Each number is 128 + 24 x the weight over its row's rms, rounded and kept within 0 to 255. Layers, rows and columns count from 0. Numbers have three digits each. The size before them is the row's rms in percent of the matrix's.

# up: layer 3 MLP up, 2048x256, rms 0.0694, rows 1514-1613, columns 0-63
# down: layer 3 MLP down (transposed), 2048x256, rms 0.0611, rows 1514-1613, columns 0-63
up1514 114:130123134130077160111125131121102118135116160116093141113165108166145106120177102093136142158139136128148119134170145153125097151125136099135117090101113152146151082167140096122141098130146116
down1514 125:143116134114137123083116138127100106102105137112129135143133130156127159126112087125090177135148116113155116117124111154154144193119101094136102064126089149146189118124079130122130128115169124
up1515 051:117134125104100112064138073100084135079137162098156151090127103117151119153143151130148151101106120129137142144087143122116145169140143116142113174150167126145148111157159117143109126099091127
down1515 042:113157162154129112134106132124105116141115121147156133155147129106115166120099098119074149135119140118127150118150089153120103087111165180116119127130113121152143160112083140075137125140106088
up1516 121:124130135137106111127149089129134117147125072132148150120150114136130093112135123130120128075124106144110106091148141146083178097155155127076154127124144139089132135109154129131112147116142153
down1516 125:129142137146103115105167155103096147153128139183160133140121149122103139123112102103111112105081120172110085108148169135138144073157133133104125147102143162106132146121138149098107138078128095
up1517 067:125136125115079107096114132094102105058143143124131130119143101134137139125161134149137162107103113079102136133088133141101142135126162120119127108159106105111166089147162128158119125100091123
down1517 059:145121124134109106130117138143111116160127098128139163086121074151120148143158133119141104101086136132163092152080125125162120137097127098119128112153113136112052108137160126110137094093152139
up1518 061:128145139102106110124136119087079126098153122114119137137147074160155120150198138115150168138087148102108131127081135123118142146098144156106124106153155117111141100145135090132137144125086137
down1518 049:135141123114135123082148144116112145180149138134127069164143109120136075147120126092113151126122120111150136155130179121130105105182102103125123103135137162154123140087147115119137119163139101
up1519 128:114149130154129145074172090099038122104177152104168142122134125120159112111136178156152117178116120131113145153096136112089144142108152145126165150119150117087174132137120146152128127104091096
down1519 113:058116153132110176114124045147075127128128141144130111160116163071152158114109091094117132117174160144128077115100145149108152158163150163129153152106080123168089154137076135095101131110126083
up1520 129:140111129147097104110138092138124130115150114117149168078148136138176107115143103106100100100113153142107144113112108117120106122111118125099138131136119077137141089135167157181135117148157124
down1520 127:100158107162116178130129140111104180122134117176117126136165121085142141134154113083100114098103152179121128126141131114105158100141138144137137137119103091096087141110145176158113150148150091
up1521 115:105146112114121123118137118154133115088100135136142102140138118136154127145109153106093110115111164142092176114099148111158173152129122129127113159129136086118095148184133091137118113137135136
down1521 126:136146104141088127141183104141189124123106129122126140101171108103141115160140134129109123172111139171120126153108087161147141132165125136132141103124112129123082159149160115127148112147153147
up1522 127:124151134130127138102135126128059126121126089122128199104117092111136123135123131128094127187114172137130115107074141128096127121108100109073162150135113121146138132113126134197150126064141109
down1522 120:109149132155108156141138122105124101141114124120134103176108097085140156143113123120098171135122171126136097136163143133153122155161094135135117107139146101164141170098130134121114071124107131
up1523 066:136141121114105133097157085090098121090135123131135154109122110154127111163138171148131150111083126087137148135107116109132131142092103143101151139130171101106142078157168095156150119127105151
down1523 059:131139131109143121147121079133157116126115130121134129148111181155136176132114143145134091137163108101137148100157133164116113083145142138111139131121109076168132162161149130122170146112174120
up1524 111:118112105121105096115108075141122101088117116137117107137117117131114159121113137109107136125132143100117108129102163098133146125096118167113158079130130129112133093127098113123097134112146154
down1524 107:147103085088127136157130119153216130129129125119134138143159142144179104172155115157172135171105096102144104110168076119145123144103094172122122153122107130115117116147121096084133108137144086
up1525 067:119196131109098150092126125118066145101178142127124142099186065135115129122137161152148157115120153107089142130122126124125126161142128105056156135133128116111132086158116133139143149104123172
down1525 063:136082150133114117111139121118132126117159131114147089138100147098085103110125121096128142134127096138123123125114126117115112112115132178130091068087092121191130142107093108161149119134125139
up1526 117:072120132137154131137103149127126121145143096125121112102173125183109155136141158136129147160115172101100115151087102095145166093158156101114122102114142120103109131164123096093115083141156172
down1526 125:116153122106132128169163122164155099071132099116143100171127117114085108169087097155101192157127129084133169095102103147171163142117106124119127129115149152110146166137153104145111094130128113
up1527 111:104118127128108150124129144139121123147130108111108128125162079147114150154116134149152176126096109137136183093115120128147225118160131170084153096141100148146098108133111146102133114143126113
down1527 116:150123106146113101148146123129131113153122137136153178117158162108136114152126099104113113150145104132137118112172101139085156176129138151094133093079128112133114160140154123076110140137123117
up1528 132:111152107111105136129139140131120125105150125101093112101102103154154090156090127143175137163136126121124104140111132104123137134141104090118146184137138104137101095137127107153088148102172101
down1528 140:144122121120092139148116121112127153121152100123089113163082162129151131142101126148137107152109107166109043130112111112131112124122117122102129146145119183131104092089113152131104088122159103
up1529 072:141151128119075139064132114113099118080179108091121162091124114161133143106135153162134155151115165110128181122100125117110149172135120095112154149159142083137158082132122114155122108119132168
down1529 060:116108113129133120109108147096128139136125110103108153103135122124133134146118129156147096099152116132113101084093141131088161116122095143156163130095111175141118080096146135128154138129159093
up1530 055:129129113109128134082124111135094130114169157114108133113156124129147149134142122116133125164129119120126191167114080110128162141118119100115153126158133096124118113155118128169141164073126116
down1530 051:112103138154132157102073156102080101151128113106121118145093138111081139103141129161156150131131125116100102111151124090162098093120123134135139107118133130122115122095116143144106141147123141
up1531 116:120129129134110126131123108123122138100155092109151169124117139166138091142180125164121117112120142125095137096132130081103162089147145130114186170144146107119124119138165124120107110110095102
down1531 121:140133096122106133132120129147157102136118134140094143142116100123163131120169120106129133175160127156175128102117124165124157140124111127125133111134165091154125123124175120144137075170175130
up1532 138:128148109109107137107112101136139120135134158099172122112139160119144126136164127116135109123106140095102123138100133104133172167122137155142150150158193160119171132137173106128129096071141111
down1532 135:099134119149158116080130123147124117180188121125120134123106140110112099143139183144142134128107128080154149107121171116106140148131105119104116110143137138092115128137144073141046110123136081
up1533 130:146130133134102125124155094136125114144140137073071124111136100138176147102190132151156148161096112081081133107110116095122173117114105085132201132117108146104166136183114126134112134125141103
down1533 131:166118147159094088092131126128114119115143111127107140144170126126132129109158180071133101139127135125097110138153112140132124111130145088118103091135117158124101116090137112138159185117151123
up1534 054:136159106135119139083149100080069106105162134112125160094154123147135103167137147119139131117096153111111164123116150120134151159105126122102152136159154110118129073151159102133129121127087164
down1534 040:102115150082134128132096115135145154158101123161107100118129160127132123165100091104103102102171121137156118095142101186137092161120143163133126108110129139121098126123082178085117156145146064
up1535 068:104146149113071135076148113071072129098153172093110133123125108146156159143171120148140166126088121111142152133123110114127146132141089117129149127159130118133146087138164120161133129075105139
down1535 055:139142123090096157101086128173134158137117111157111120180150110143156132142118118090075106146143126136133112110127075123128114181120172135131123099127083140084080125105086140121113144120141157
up1536 068:132163116104099071079126112104044097093129132104125185118128091157134119137144137132149145128117162122121152122140154107154151140113119128078126117151125066124134088138119096130131112114086113
down1536 056:105145098099113158121148092137124114112133123152128094141134098140101169154122136150136136151166129124167182138125115127118110146122149125145120118125120142098136141120132092114105133124128082
up1537 124:115130129097105136111139161142142086084149088103136142111104145129121075096116155107141133112114155125131147136102153123101123081125100172131174121189121139132118124116130091141124125105110157
down1537 125:105155150113165128098162126164126128111104134137133119138133164159165117129146123086090132121109095146105139139137145113132108113134149152133136138099135141157091148136135076098084102145103147
up1538 109:117130112127072134114126128132134115121160129138105095133147116132136166126125182126120149140131148114136125185147129078145139121114129116070132132180147136075115071123102092125088152105141171
down1538 110:151121148136132105136135124128136129117120135113122161119115117116109126153103114157137067152088122107163107104151125119111154100158113140169124129124102083132144119131158131182142110120126113
up1539 120:110156117122115130151104121133098110143155145120141132130140127144134100162131118109139121105105130119078121166093092101151141136106083160100146155099143124123137117155093132140095121090113120
down1539 124:158120140148127132166118150072137141129102123135106125145138143136117156114165151121138123138119133185131106168130130125138098150047148093117086122136137123132143142148084138140103124143131116
up1540 064:131156137111101108084141111105100098068177134112095162106104064143124156137134150134132134134136114113105161131093131087081149186131102120125186140140135108134171114186154103148134142098133132
down1540 056:108100165138106164108102141106074151121141174133136089133127137125130117105103132101185141158154123117152163147153127131107115126125125175156113133137107140125095120068135127086119148105135129
up1541 121:116170098132129153122142101119115140124160125153155117102104098144108100115156122139141203123118165152085175133117153107108142132144121115124149147157137124135170111129105141184156124102110140
down1541 129:157116108152128128123160148135134145161123112103171138129131114155140074139092098134089181122123154152087147159136155135130120118113135117125140134140112133142113142130149149153100129140113147
up1542 121:119153093132096132084130154133122151123118134139076106129146147121123119106112118114188125082130170145111144164107193141129139086102126128097156125135135121120142124108149110101100151125127157
down1542 130:141134115109112135114122135125124134123138153132110122124141134112120119112104156089120124132104126120084139165116142088117098089120079135118152116116115158168138143118118115135105188088118126
up1543 070:112164140097117121079137096097097099098139127118128148107130095142152166148164188149161157145103117098118115133082122095122155158099129116102142137156147109109123066164141116149160137109123129
down1543 061:143162126090088143106151124051122117119093189096159120115150101094146131154123183138121132101115123122120132115146133135092134095175124089101142141130141136175122169099108128090125117132176130
up1544 109:148129129116125160136171120132126111152128157111143112127141121128131103156109096108158125076104155100142127123165140139115152146137121127133132129128153071143087118140135117107098064153075114
down1544 112:110085126071151149119129141178160113105129147142149115140113122118135133130093124146127161128101119176138120095167118125157114169159138136128141132121136123135152130099112163123133087145120150
up1545 138:117187100138131152132144094126118118113125118135138115123126142132100174106117117150121100114119158113112179091126138125145127126087135095110134160143126129087114137128140134143129156082118142
down1545 141:093123095145149157103102140078133115102142118134136122165105175125159177083138150140118146104093140149138098151123084109114121152117126153137113107110139153122100128093110155179112172140094103
up1546 102:159130119123135078103113118085126118114123153117118092118101144178110111193120151157166132151134086105160129126122151154173129134138085141116112131128154142098142153117141105138165084131105175
down1546 106:091134159144107176175137151160178125087127097153134151141164138125153124131097136148126140152145154133114143170133125153090117116066110106103127123141087106167118081175142139131123115140141116
up1547 067:123150129120074103117134100108090126079145175102122149064125108169116115152136146120139121128113153097085167145071123137100140164115104126092140097127105086123163091159164080133096117091140162
down1547 065:147154107104114129133148127178147147147116124162124118173152126086158118113075132132069159166152119121149147148145115213133106137141096096072115122128150140131131146114107119122138165098127147
up1548 122:115152124103120118124137147125108122129142180110102177078128114188087076147124093181115126123124110107146143092080126100089123130178144120127144137144129126134125110156111149123143146125104109
down1548 124:096107124125112142112148147146135108139139107134133172126138127124095074116107092146117144109116136179101132122141120117084095106158154152136142148156140106153106165100138155152174142114106132
up1549 103:105109122154136097110114119131133143136137173098164148139167117090088122096202111136114127094143127130157127118110113121086125114105114056111162130108197143112156128104109106130152149113102114
down1549 111:129147113140114143161139110168222127120099161135110107133128135137136124140167130118141133144102106130116147112162123143110158132096127115112151116126145124105160153084112118090132088126106121
up1550 072:110146122113097160123130122094099104066143160063103183129125107136119122113136148131150123130096119092109133133101145111123139131110113107090162145156152116093113116184124107169114117116103108
down1550 059:119128114149134130132147103134141111130155098138142122186143131111109100184095141160096073116113183120080105087153117143089137154106122129151127157140113111067112165133121137139120124156114105
up1551 112:139120092136102133115141143127117111034125109143130132110151094133118154158115133140161131117097117124093164159122117089062122126139143144121147119133098089115105135198140139150088153133110147
down1551 120:127136125101132122111132154151129134145148143138111151177127148122106129140158146146120128160150101172148149106077086112121135148108158120117084116123129162120095123144104105130146129105121125
up1552 074:087131122103124126115154115093084113121141131098105162096155100162156120127141175151149113113105112111116196115119112129124159124111131104066135141146127124125134101121151123141163150107105141
down1552 079:147120141134112098170115128101134123154130133140121129125108146094184113114125063078097087113149168143143140133113102127155156110107131112162118164105123100119126162129080123133120121100078145
up1553 138:104132121099124118143118128131117094132130107125097107054141136149152145187150133170146161135125150088107159130125169072110130126139104092125124116131106137147146148166125144135136095119130163
down1553 143:120117094109055160139131142115131124121128075115105144132171145120130176129185102104114116117115163125144133121145134120104152090150156086116135124159108155197107130124157149141150104111148103
up1554 131:111170118120122155130165106096086108084107145141106127127108120112151125115134103124120160108138158122140124130125101094149114116143121090126140140121113115136127132155142125151107119144171115
down1554 131:091121164119148124105150105106087115097080186157150127116130144103161160119154137153099145092115126115151128105138089140170109143118134135156138090129078138153151127156108102132162153144156103
up1555 076:112160165114094109116131095107096123131131149118109175135149109158149138143154157131131132135099168095136175130082119124113131150109131134096174111154129084110154086139133150131132098083133124
down1555 076:096117139099120121102088103103121142074102110175119140166116127125159192116134138147116127098144121126106081135138113101149125124161122122122091133126138156117047101125123115148171123145139156
up1556 113:123134124097096130097133119130116114118149149106100135114093130139164129118142051132179159113139133082124126153107141127134124120124130156089151121119113135156105094116131112126126151151124171
down1556 123:140128097079160138100133130145129120111142126120138167067151135119109114121131116120098166108146161102088156143095135093124142120107093154114168110128139149180067101138134148145090122103130132
up1557 065:130150118131099130090130103110085116070140123124141147112127141128156132149156134180123126123141161092123173127093120130143106145111139131075152135147146107119147095155134122147101129101123125
down1557 049:121178113116119157105095123131099111149076131143140117129137112144111136132052114160114141110118072148085130096165083140151146124104154118153149104067126174133116117112143146143135074192161102
up1558 088:131151118135097133104153100121119134080157125123133140119153156123127111093163150132088140139123127118105187127148143135109129117136119128127160112149135136072118088140104092161100124140133173
down1558 073:112149111179118178148154125107143151151173104147136131155139126139137126124166113153071142139130152153128161153136118119107181123158115119100152113097082145138092081108081142123113162142108115
up1559 060:148164124114086132114151091142077120114178139151137166087159114157122129134194127146142135132107149111090138156102127097109158138129131099066166109155128103112140108143140099145123122102105131
down1559 047:121128176140134135093113133088093113142128155123110101091121127158127138158128137163126146173092067152154095116096133107135084114145127135135071158159133123137122142125129116178140116118080150
up1560 127:166135135149098164156099150103113154140127154147102106086115057146146126131135139115111115098138132116122147140100166130116158118117114129105162084160126128115146110124150107125111104151092074
down1560 133:136160113115166124120135131083141147138125131131118115110094143127125107129069107124144125133134098124086120129131144117128181110156127095123147135208092115148115128144121138117148101115116109
up1561 146:134163153141127122128140136110115131139137165071117113113148117139102164111135125143109184163093178087140162143129127129104112102183134119119163120110137078126134139122105124164146118108133126
down1561 141:148126134154140129155143148131142111137102094084094105165098111137115139144108089140145137113085148115129145122110120158108127149094100119115145144110145093145143168118134143155140138140134143
up1562 068:134152119095124130101119079127083122072127131073116190135131127133106123129162151138177152140109140115126143100075153111115151147118121141113156128142166126103157095140143136154120098103141136
down1562 056:119123160134148162167140152091152144127109128136156135126099153108155145168126120140098145144148127116119144192168135139133123125129158101147121133153126106115152122131130145082109168129112138
up1563 069:169158121112099126100147145101099125114163155105119126095139101141130125201137110137145117125066139082126184113095164106162157188111149109113140134140153092138130104153155077127139136094093162
down1563 051:161149151115110132117090118131149163151105156128154109177074118099144151114148178088157115131132105118124110140150124141097149141085107137070153143138094133141149124100149086134124135112112069
up1564 068:115160117105113125104123110122087116075154085150118148110134129166131141118170156152144140132140136104119189136104114136123171126121095091117142125130152109117155095124099105156126121096089112
down1564 066:092152118090161145124128075154168108141115100142138116122135164141123129173144083132089156081113096137123127127128106142103122122108127136140110126126131131116137090156122180134142126117154116
up1565 065:118179134121074132102137127086060089098128143100139134113148152165111115138125185133146161121074121110133144122159126106119149143123111093084172116103138111109128108146150122125107124120091149
down1565 053:138099099182144115131134118132152104124087108148133112093054141141119129132095091105134119099102148133141124134112100092113152119140104191160126104097131117137145119110129154165170134121122126
up1566 146:111187104137093141108157087100092102131160165129113108097124123140107141112132164123134121101104145084099148154126131128121121165151158080115121123127147127113131117126143152144106140101132129
down1566 146:101152154129113145113162086134115076127111126118120148129129175173143123108089142165131143090122125130137107158150131104139146163123128141151128082105104141131165113161099146141074147144124147
up1567 117:127127132148101127144122123135137127129120168085132118103126135143168119105160153153104162097150135107151167121090126144138112106082115137135163127164148129090156101114107091151124136124117147
down1567 120:144134128145102098115123117109107128153119103106095105119126161132146122096123127107125155158116110149137121133120102114098061088113075150123135170157139162153123118125132092150118111137136130
up1568 118:092113097133109146122167128152126115121108123090113142145083161112143128158126158098161123097140136130094101123122122103158083098170109107073152112127141173171138130130174168161107116096142131
down1568 123:141156096116139120146114151135147131121142148110133151150142136142123151096136131133148098147139158168128132165097099092104126128149122152154134127106140121134143130118169148153101107157142120
up1569 065:124145126112108102102143123133092094115145132131096128130114095160129126154131143128134148138089136079112168134076144081147137181127137087105133131162128104124139069136151124164134116099102124
down1569 042:121146131103121126134118132134126132103127130149148084112113112167105164131123109143077155120127129187138102165113095155145092107112081144122144135167132121090102090093122116085149092108111161
up1570 088:099127109095116163128145129103123122139191143156095111106099105121123117113150122140113127106147114097127126143114151096155147133117091137128168140127113110133117138151093114097172139144093128
down1570 085:124073160120166123158128116110113133156122150125101107129137105167110112181117090148131139145146142085196089100108089178149113172104135144129100143109128109143126136115152153109119142128158145
up1571 120:132159101101134139098146129142117067149114143138161141139146105124124142123127116160087120156119147143165119141148123149133152137086188136126155153120105096155127123193145139162154139117119123
down1571 124:054172113123124169105145111122189116118104123121168116118118154089142152140123155160096108128128151164142097119150118123131123120133143123142149091067155108170084096138114127123093163137122106
up1572 142:114113119113118162127128123131098139132168139107125113151168124115139140118141145154124131100109124080147144157113133102100148146129068121112164162100121131162147060146143106124130081127115133
down1572 149:139121135158124108141128132085163160179139113125144128170136130132117130153088130150139117148094111109121119108144164131099138093136109147155128152113105153082155123138125141152102119104093096
up1573 060:100161127081101104121160111085075115071118157072144120137138089137105128131166142139129149111106134105125157129118122104120145159105103108099132121166134139124166087149130080140123085118091134
down1573 036:141148121081136147098148113137104127123119167106142080144124148102133140110140120133113098160145133147138113102096133141131108115146128100146118114118122193129114145094174137133125159110126131
up1574 065:107161142120113130121127126101090118080146124110146150109149082138138137134145138131173128137105136101132157141091149116132160169114142107085143122143137119134166079158144116134142097091104142
down1574 053:189114119163115063138120113121129113087144138079159141145142180100144097135098077124103128147087117149094121146185163128123117120177171128127087148120128141139122084121146152142115105152137155
up1575 117:123152124114136131093150093132120115160139165108159192089124100161125140124138155122131121144081084131103113164132123127128107110142119055097134147106131121115104116118124074158117147149191128
down1575 119:099089148087132150115118121142104114149109161117145168134091186130115113141091140120145128137155121124147089106104110147159098136123087137102117148131090122141139184146126137139133170098157132
up1576 065:113151091108088104085138106113037109113163148108103162108138085126128116123142104132122139150108132103129183144108146110097125135115101126105139129137130134152133110133140091126134123115129130
down1576 055:129087166129135092107093136087121101130123130105150106143125139104137135142164129084130130144159112167122153126171140120142164106137076139150108130158059152116133122082156139128122174138099133
up1577 113:141118139126142103113128127091115151130157136092157123135099169127118179186142130151154128155123146145133161103119161117106148142138114051112085132083113146080156119138162133169136129122140131
down1577 108:125122118122101140154119155140176119167146159073098097142131173158167103091085148117148162147126126181131134108136132129127157115074086143126139135181173110122143153162140129122135133108076099
up1578 063:107161128109109138096162101096090112087131138117155148112143137114126160141144147129122172127099135096089167132113152110107144153112126125106141125147182114134147060159135126120098112106123122
down1578 060:135154099179112131105168106113130103177109125109133128148089157186105094083128131112132148111129096107155126134118167145163156082100138127137107119144115122126146158130125077148164152118149160
up1579 126:112154084126100109120160120147127117097132146088136143133161097140159127140127104129161123135109109116118121146069110133137141125112098097090108137134166131104175118130132116174101120109153133
down1579 125:115142122128154109176113138145133137139114154108128131142160165143138130098095076171150147147127118136151068164098164148119099156134091123155173075118141121116150108124161125120112121144161118
up1580 120:142155090086097100122159137150132097099113116139117175148091098147139112169128123156117101146120096120138168165126143135104168141149107143081111188116102139157124103140135134118147093106127124
down1580 133:111169076090113160138151078150181102118112125156144114119113117096142121083118135142123139083123167167129120135141143114111171093131122137150146123095130148165139096139120149134086137134151103
up1581 134:095143117134108129116143112094095122110157154158142110142134136094099117148105189109139135137122216131152131115095143110132158165139088070076145109143124114138155051118172187157123109141111148
down1581 129:071130181111168119118122159122111114142133180158118145157111153142138130144145103135120152128149146170135109136154127176162125153119117117114098132145117103161141148134140149127154107147139144
up1582 115:122125154138133151121131135129115151094144135143136109148107127142142113190126164162125152167110142145125144154137129089096131132131133118155151155151141155151155129110140095161096109110157112
down1582 110:117112180140108108091110114121080127144165154103093122099107115110092109144114147122145123135151122107099104139186167097136148060172143118124113129127150149138123140122129169147117105121139091
up1583 135:130161127125120121127139076091099116130109136132133180125106111122145149123148139180156097090074104108080105130123150133111131154143088113113126131151159127119126168126109100133142100111149111
down1583 142:097128140145131137113111144145133142162145139116136169111132109173102113181139135128126070125090093078110094117138150159117150099156148112138096159112141147157147147106088115132113110156132093
up1584 138:132127113123135114138130114139102117116113105122100187138134143122137123148127176111135111105111130134140149098105091115109129110151122173108125099118186122114147141122146134124137083154097139
down1584 142:127175064122130086116122129156114090112095076113151133102133132130105157119149132131135118106100134123102131157120099118132169127130161143149106104113148103148091140108109154154119110139137107
up1585 065:106146125118097143099147142112102120064150145136141155083165096124150118147168129150126128158111130106086140156117124142137154142122135077104186122144135115092181083168134105125133093123112113
down1585 058:150119138162125102113143135165150115145194115120149111132086166091135083162136146081103117131155162144123099141103132179133091110125135113124137192136130132128122157118118130102145176151116135
up1586 133:145102104123135112129143138116110128113132160122127174118146109100147082103134116088116087128135117123124145147083121113153131135109143100132138111138130114157161119114159131139168140094133090
down1586 135:099137125117157120103113154143097163125122140130136120145145126074119108178091117095119101121129162133158140156139123085124137107129103130131117124139116104149114138073089138138100153124164141
up1587 114:147136111103120120099141162141137100124105118142079115087176130113152144111102127125131118137097106135082160124080174096162150127100117102100112114147097115109138095122109131118146126101123127
down1587 125:125126099111127138120147093118118117119145120134170114130147137089170152106149125161148168144169138150146110124124114146106138157101131134155099159096133104155135097154144144111142151135153122
up1588 128:133148114132105136112146094137112090089105132123114184088130095120143158118177149155128101109186114140092127172137144134095123133096136113140109182144127153124117115137121139142130105088124092
down1588 123:119152160138083172112127076162082047128102111102140137110147114134131119126132146149128125142117161145126120151159125166105140147093152115125121120074136130122146119144119151092076148144165145
up1589 068:120144131118120120104172113075112116105147131081111150130147095147167170137184166131137151137069122070110151118114137112160143146138142115118150124166139122105136085158155104117141133080085133
down1589 047:155138105176134127134154109127144108145143147115132099118107143140168096084123122154139185154135109132151140178145129118140150117143109112125086101106108104116126150110132120113134127149151119
up1590 126:131132150110087150120168119142116116123121122128165132087138129120134074153137110115182142133103143149124131126115167125115144114123120151115120169104128129166123143130127123200150092100085079
down1590 121:114155157135103166119162109157121082144097095143173151116113113121112096136121082124148129125161152154152126121122150138141135148134159155132116120148144105133111183101159123146116100134117145
up1591 072:118146135124092125099128118117064083083140128111116168110193131149147130161159155130136115126134088092140151118064137115117147154129112120105139129182160112118134077144128113167140115091093129
down1591 070:150100096130124128170140125146151156105121101180135096111140163197136129080110115090116152128097126145132123172110125123179137115131119085128156103127107146141127118138117158125143153142124088
up1592 120:158175123144107133146135110099124112141138089102142113143100163114152129133147151116161137166143197107091157127119149115133190145112081057112125120136133092116086114136163102141141107128085116
down1592 118:138135132108129159141094136134133139180128129123097125113091130127118091148066156134118115160110121140127112101130143137123106090134127101175122111129146140139139146117130135107084148135115078
up1593 066:133144127094112113114126113114111109078131136110125163098128105151141112140191145123150146149117149103109143132113138130101124119120148107063136140133161122093119111150143121151141119091117133
down1593 053:096128121125101118112130133139131129118097096141082116182124157172136169196097070164105127181164151163125117096136137158129105088116135155146160085116042121151041128106127130150126129124139105
up1594 136:125156110133126111123111090134142111129118127130152107115108116125125165167149131122103160143134117107134113154093130119103191176087150092133145116194172141113135102128158157150121104077117081
down1594 138:133115125126123154117139125130150103111075152159147142118160086108129105117150151147133142141146129110126128172092101166107118147118131148089093096201124096138127183146152140161138091129136120
up1595 134:109136130129124154138137144119123141125147137115110160097137126131139116119127170180158103121113089123061125101138090165134128096109133156103158109135128114107114143119101162152107144110117178
down1595 143:143158064118137129139170132140129115123085115143139176131125136132141165155189120139118107124108141151109103110138123188132143158103149090132080152161088149100119116135109160080139134108107138
up1596 122:119151105118105166119133132121135121103168159141123165130132133128124157134174131121141109142141124119115115111140155069152143117120089140142119125154123093104140147123117087120144132105126091
down1596 129:135158108151107133141159115153195103112150132135053140146140143120177152092140141106111138135108102121127153114173117113100178120118134141115172139132111160139101151129126099106090090139148125
up1597 124:141145124146142138112125129133092115145162116131141167144172131147160130132171115119202150126116147137180161143105111150134106121108137126113121128123124123120126121170073129159131163124097109
down1597 129:122108129134135115084106119109097126133152093131150133162137102121143140147093091080071091172122101130139144088148124115159126149186156104129083137093098105121097134097116144182127118157154111
up1598 087:118117119145060130115116130118065113080156102113138141126130136142161142128166131138152151139119147103125192132084144107132132109158166135081165103114162118146112091141158103120155107144101148
down1598 074:148123084123114133125126137094125123112101115143118078160129118113159119131131130112109174117136143084132112156133114136121100143109141123148132153093133126144101138135129113091126155148150141
up1599 116:099126121137116129115111133139130111116135142118124130118129048137119152124111119161123083148125141114148150200117159136141109171127136110093124155090112097124183127088144134103131091101077180
down1599 122:110126091105158164145135102126140103088122132166107153116139132144147161089107053165157105109148147138157117099167142163135140113076115153106139146136094130116133138125125084108153122098135137
up1600 098:108156119135135108117140124139117129119172144126146160116127127136161138126157156199182160123080135099094147146096130149124153128133149123132136151146159113128128106162123144110137138141128140
down1600 096:107105159148167152152133143134121136178164203132127166119131123085152113158161116131110155121112147132093083100119110098134092163124157126114116132087143125098120134167109158084143114107148156
up1601 063:133149118097103106078118122098070138101153168103146134156102133117160116112151138136162111118112116082087200147111124116128160157130111139100184144127132087089163122138121137148130126078100138
down1601 051:098130144178125135129119095138104109080118127141124097146124138134113107126133156114135121125165118176150156105133149117132147132125131127147143157159138134091115065098115076111079171128168131
up1602 105:085173093105111143135129121144123101123120168126118079108128084113121128082098142119128118132138139142124137111121117064099144097154077136113124176114205163119101096157120106094135079105135109
down1602 109:162124090114121137169122123088210130122150099123101090099130132171149131144108157177157127144120136122140109120117145136135122126119127154149150172115124178152144181139101125148144134152062142
up1603 090:122104154126102089094145118114117140127114136112143135100157111117124076143180147111142154095129108136092126118122116094077153167115123085082120101130153144105106114143153123149118114124090110
down1603 092:104159099127083157102135116053098137132161098179126151159153156100105130117157135127115120128099126119148084124162149101115091136130116123132138166100118137143125164107149142114160100148158158
up1604 065:130181120101100124082139124120100130102121155109116181125162138155149133125127131125132145129114125106088143133070122083127170126127082098107178123156125096114166098156142118152143123083094145
down1604 057:135132147134135139150158143111130112152109105111124139132116118113131139105121115190131149129143110156146135112137181134107125137135115090120122148146115112125159190130084149159116092143074108
up1605 107:107125118136125153137109155141125123107159152100120135068117132106095105130162120128126095160143138142092131104049147131123106114126090116127177115139125152131158065175188099132167110098139172
down1605 120:144140144151133105134112107140146145096099159087106121114140131120139108126121155107142149134145134134129122145161127149150072106108116142091111168114113165112136146142112083148170111125130108
up1606 128:120115182122122131125117130105102104119157135097148188116126140122155145133163123124115185119107106111139192163130135165126132179123174122125113111163172132147125069151150136154162118152120148
down1606 139:165136122142141092125111153111131116138137148135118132125108136113128106108117147165145152113131082116111160090087160152081125136149133111141101150107099166128172103124130151094134130135110111
up1607 054:163181103117106105076126106128101120067143139128134170116154111116115139142141133132162145134077128097097153162081136117144156151101105129091121127172135085118129092173139108116129113102105118
down1607 052:152156117098136176185119121096180157105122174163156170138091130115141176127161129125140097108124086130151161146133099168101160118141128170117134115111125179137111107111134060133102162114162108
up1608 109:131145133141135144110131169150144137115150106116104159103156092086137106131135164138162141126094127138132192136113083151125168150122104101126084107153153092118134130149115155111133139161140167
down1608 111:127143119093141128126168095150174121124104116093096131195149126108127129136122138100130092165215103138123166151149136138133152140128153123146133138096125096133155171139156127104140129098132069
up1609 071:122149144101117119099137122093079112091138092137086153102170090148129109130154150181140142123107121125109151137124172077089145130109127122122161131151151121095145067157137101147118104133109129
down1609 065:137124091154108140161155103158115105156124146127093106145145090122156116085115132106144152092073182114143128135122117133108101166138145154113138134156158138135092098088112116182109124138134112
up1610 115:131130127109142138108117112128125119107138127103161183113157144127159127125118141150117139128125152068125144155129181108087090141128076146152158150161135126129171130113142164138151134144118117
down1610 124:144141120124148141126122130145115127176120133177152172135160109140176148123119105099126113136166126137148144114130103136151145164133132152143153081137153126132134111119135156134112088125152098
up1611 114:094110145113120141117113099100100133114142138116153133127114144129131138165162209169133147110114156086193133123116144142115138175069164098121129187130162098153148115143154130119158095111135147
down1611 116:111149140152118146137138098106117139119141135175112120124143158126127124066137164133123130136134078134101129122121151126106187113144121130171131096116109145120091108170094120138111155148118075
up1612 126:140136164095124130147132101113111122115200155141141120119130128143159111166103131124104173161101135114095123161122100141083157135150090056110190117156114136149146124114107153177130123143144104
down1612 137:162150094141135150147147139147163162137130124102157124172109109150133134172087179141114166132118100166063124188129134123087087100143126124129141122112129152103106134124152127115106132123125138
up1613 074:139160125134106111111151119104083123094155126090095160120134132131146111142152155108154166119100133114080178156112121115128139153111098124089138105162148089123176107148143121107136101100130135
down1613 070:147191119097095128133147093172143109070138118112161165154134148097094122162110092136127092148135106102164156136150152137123148095161159141105130135126118106180099142118141144129137067134146141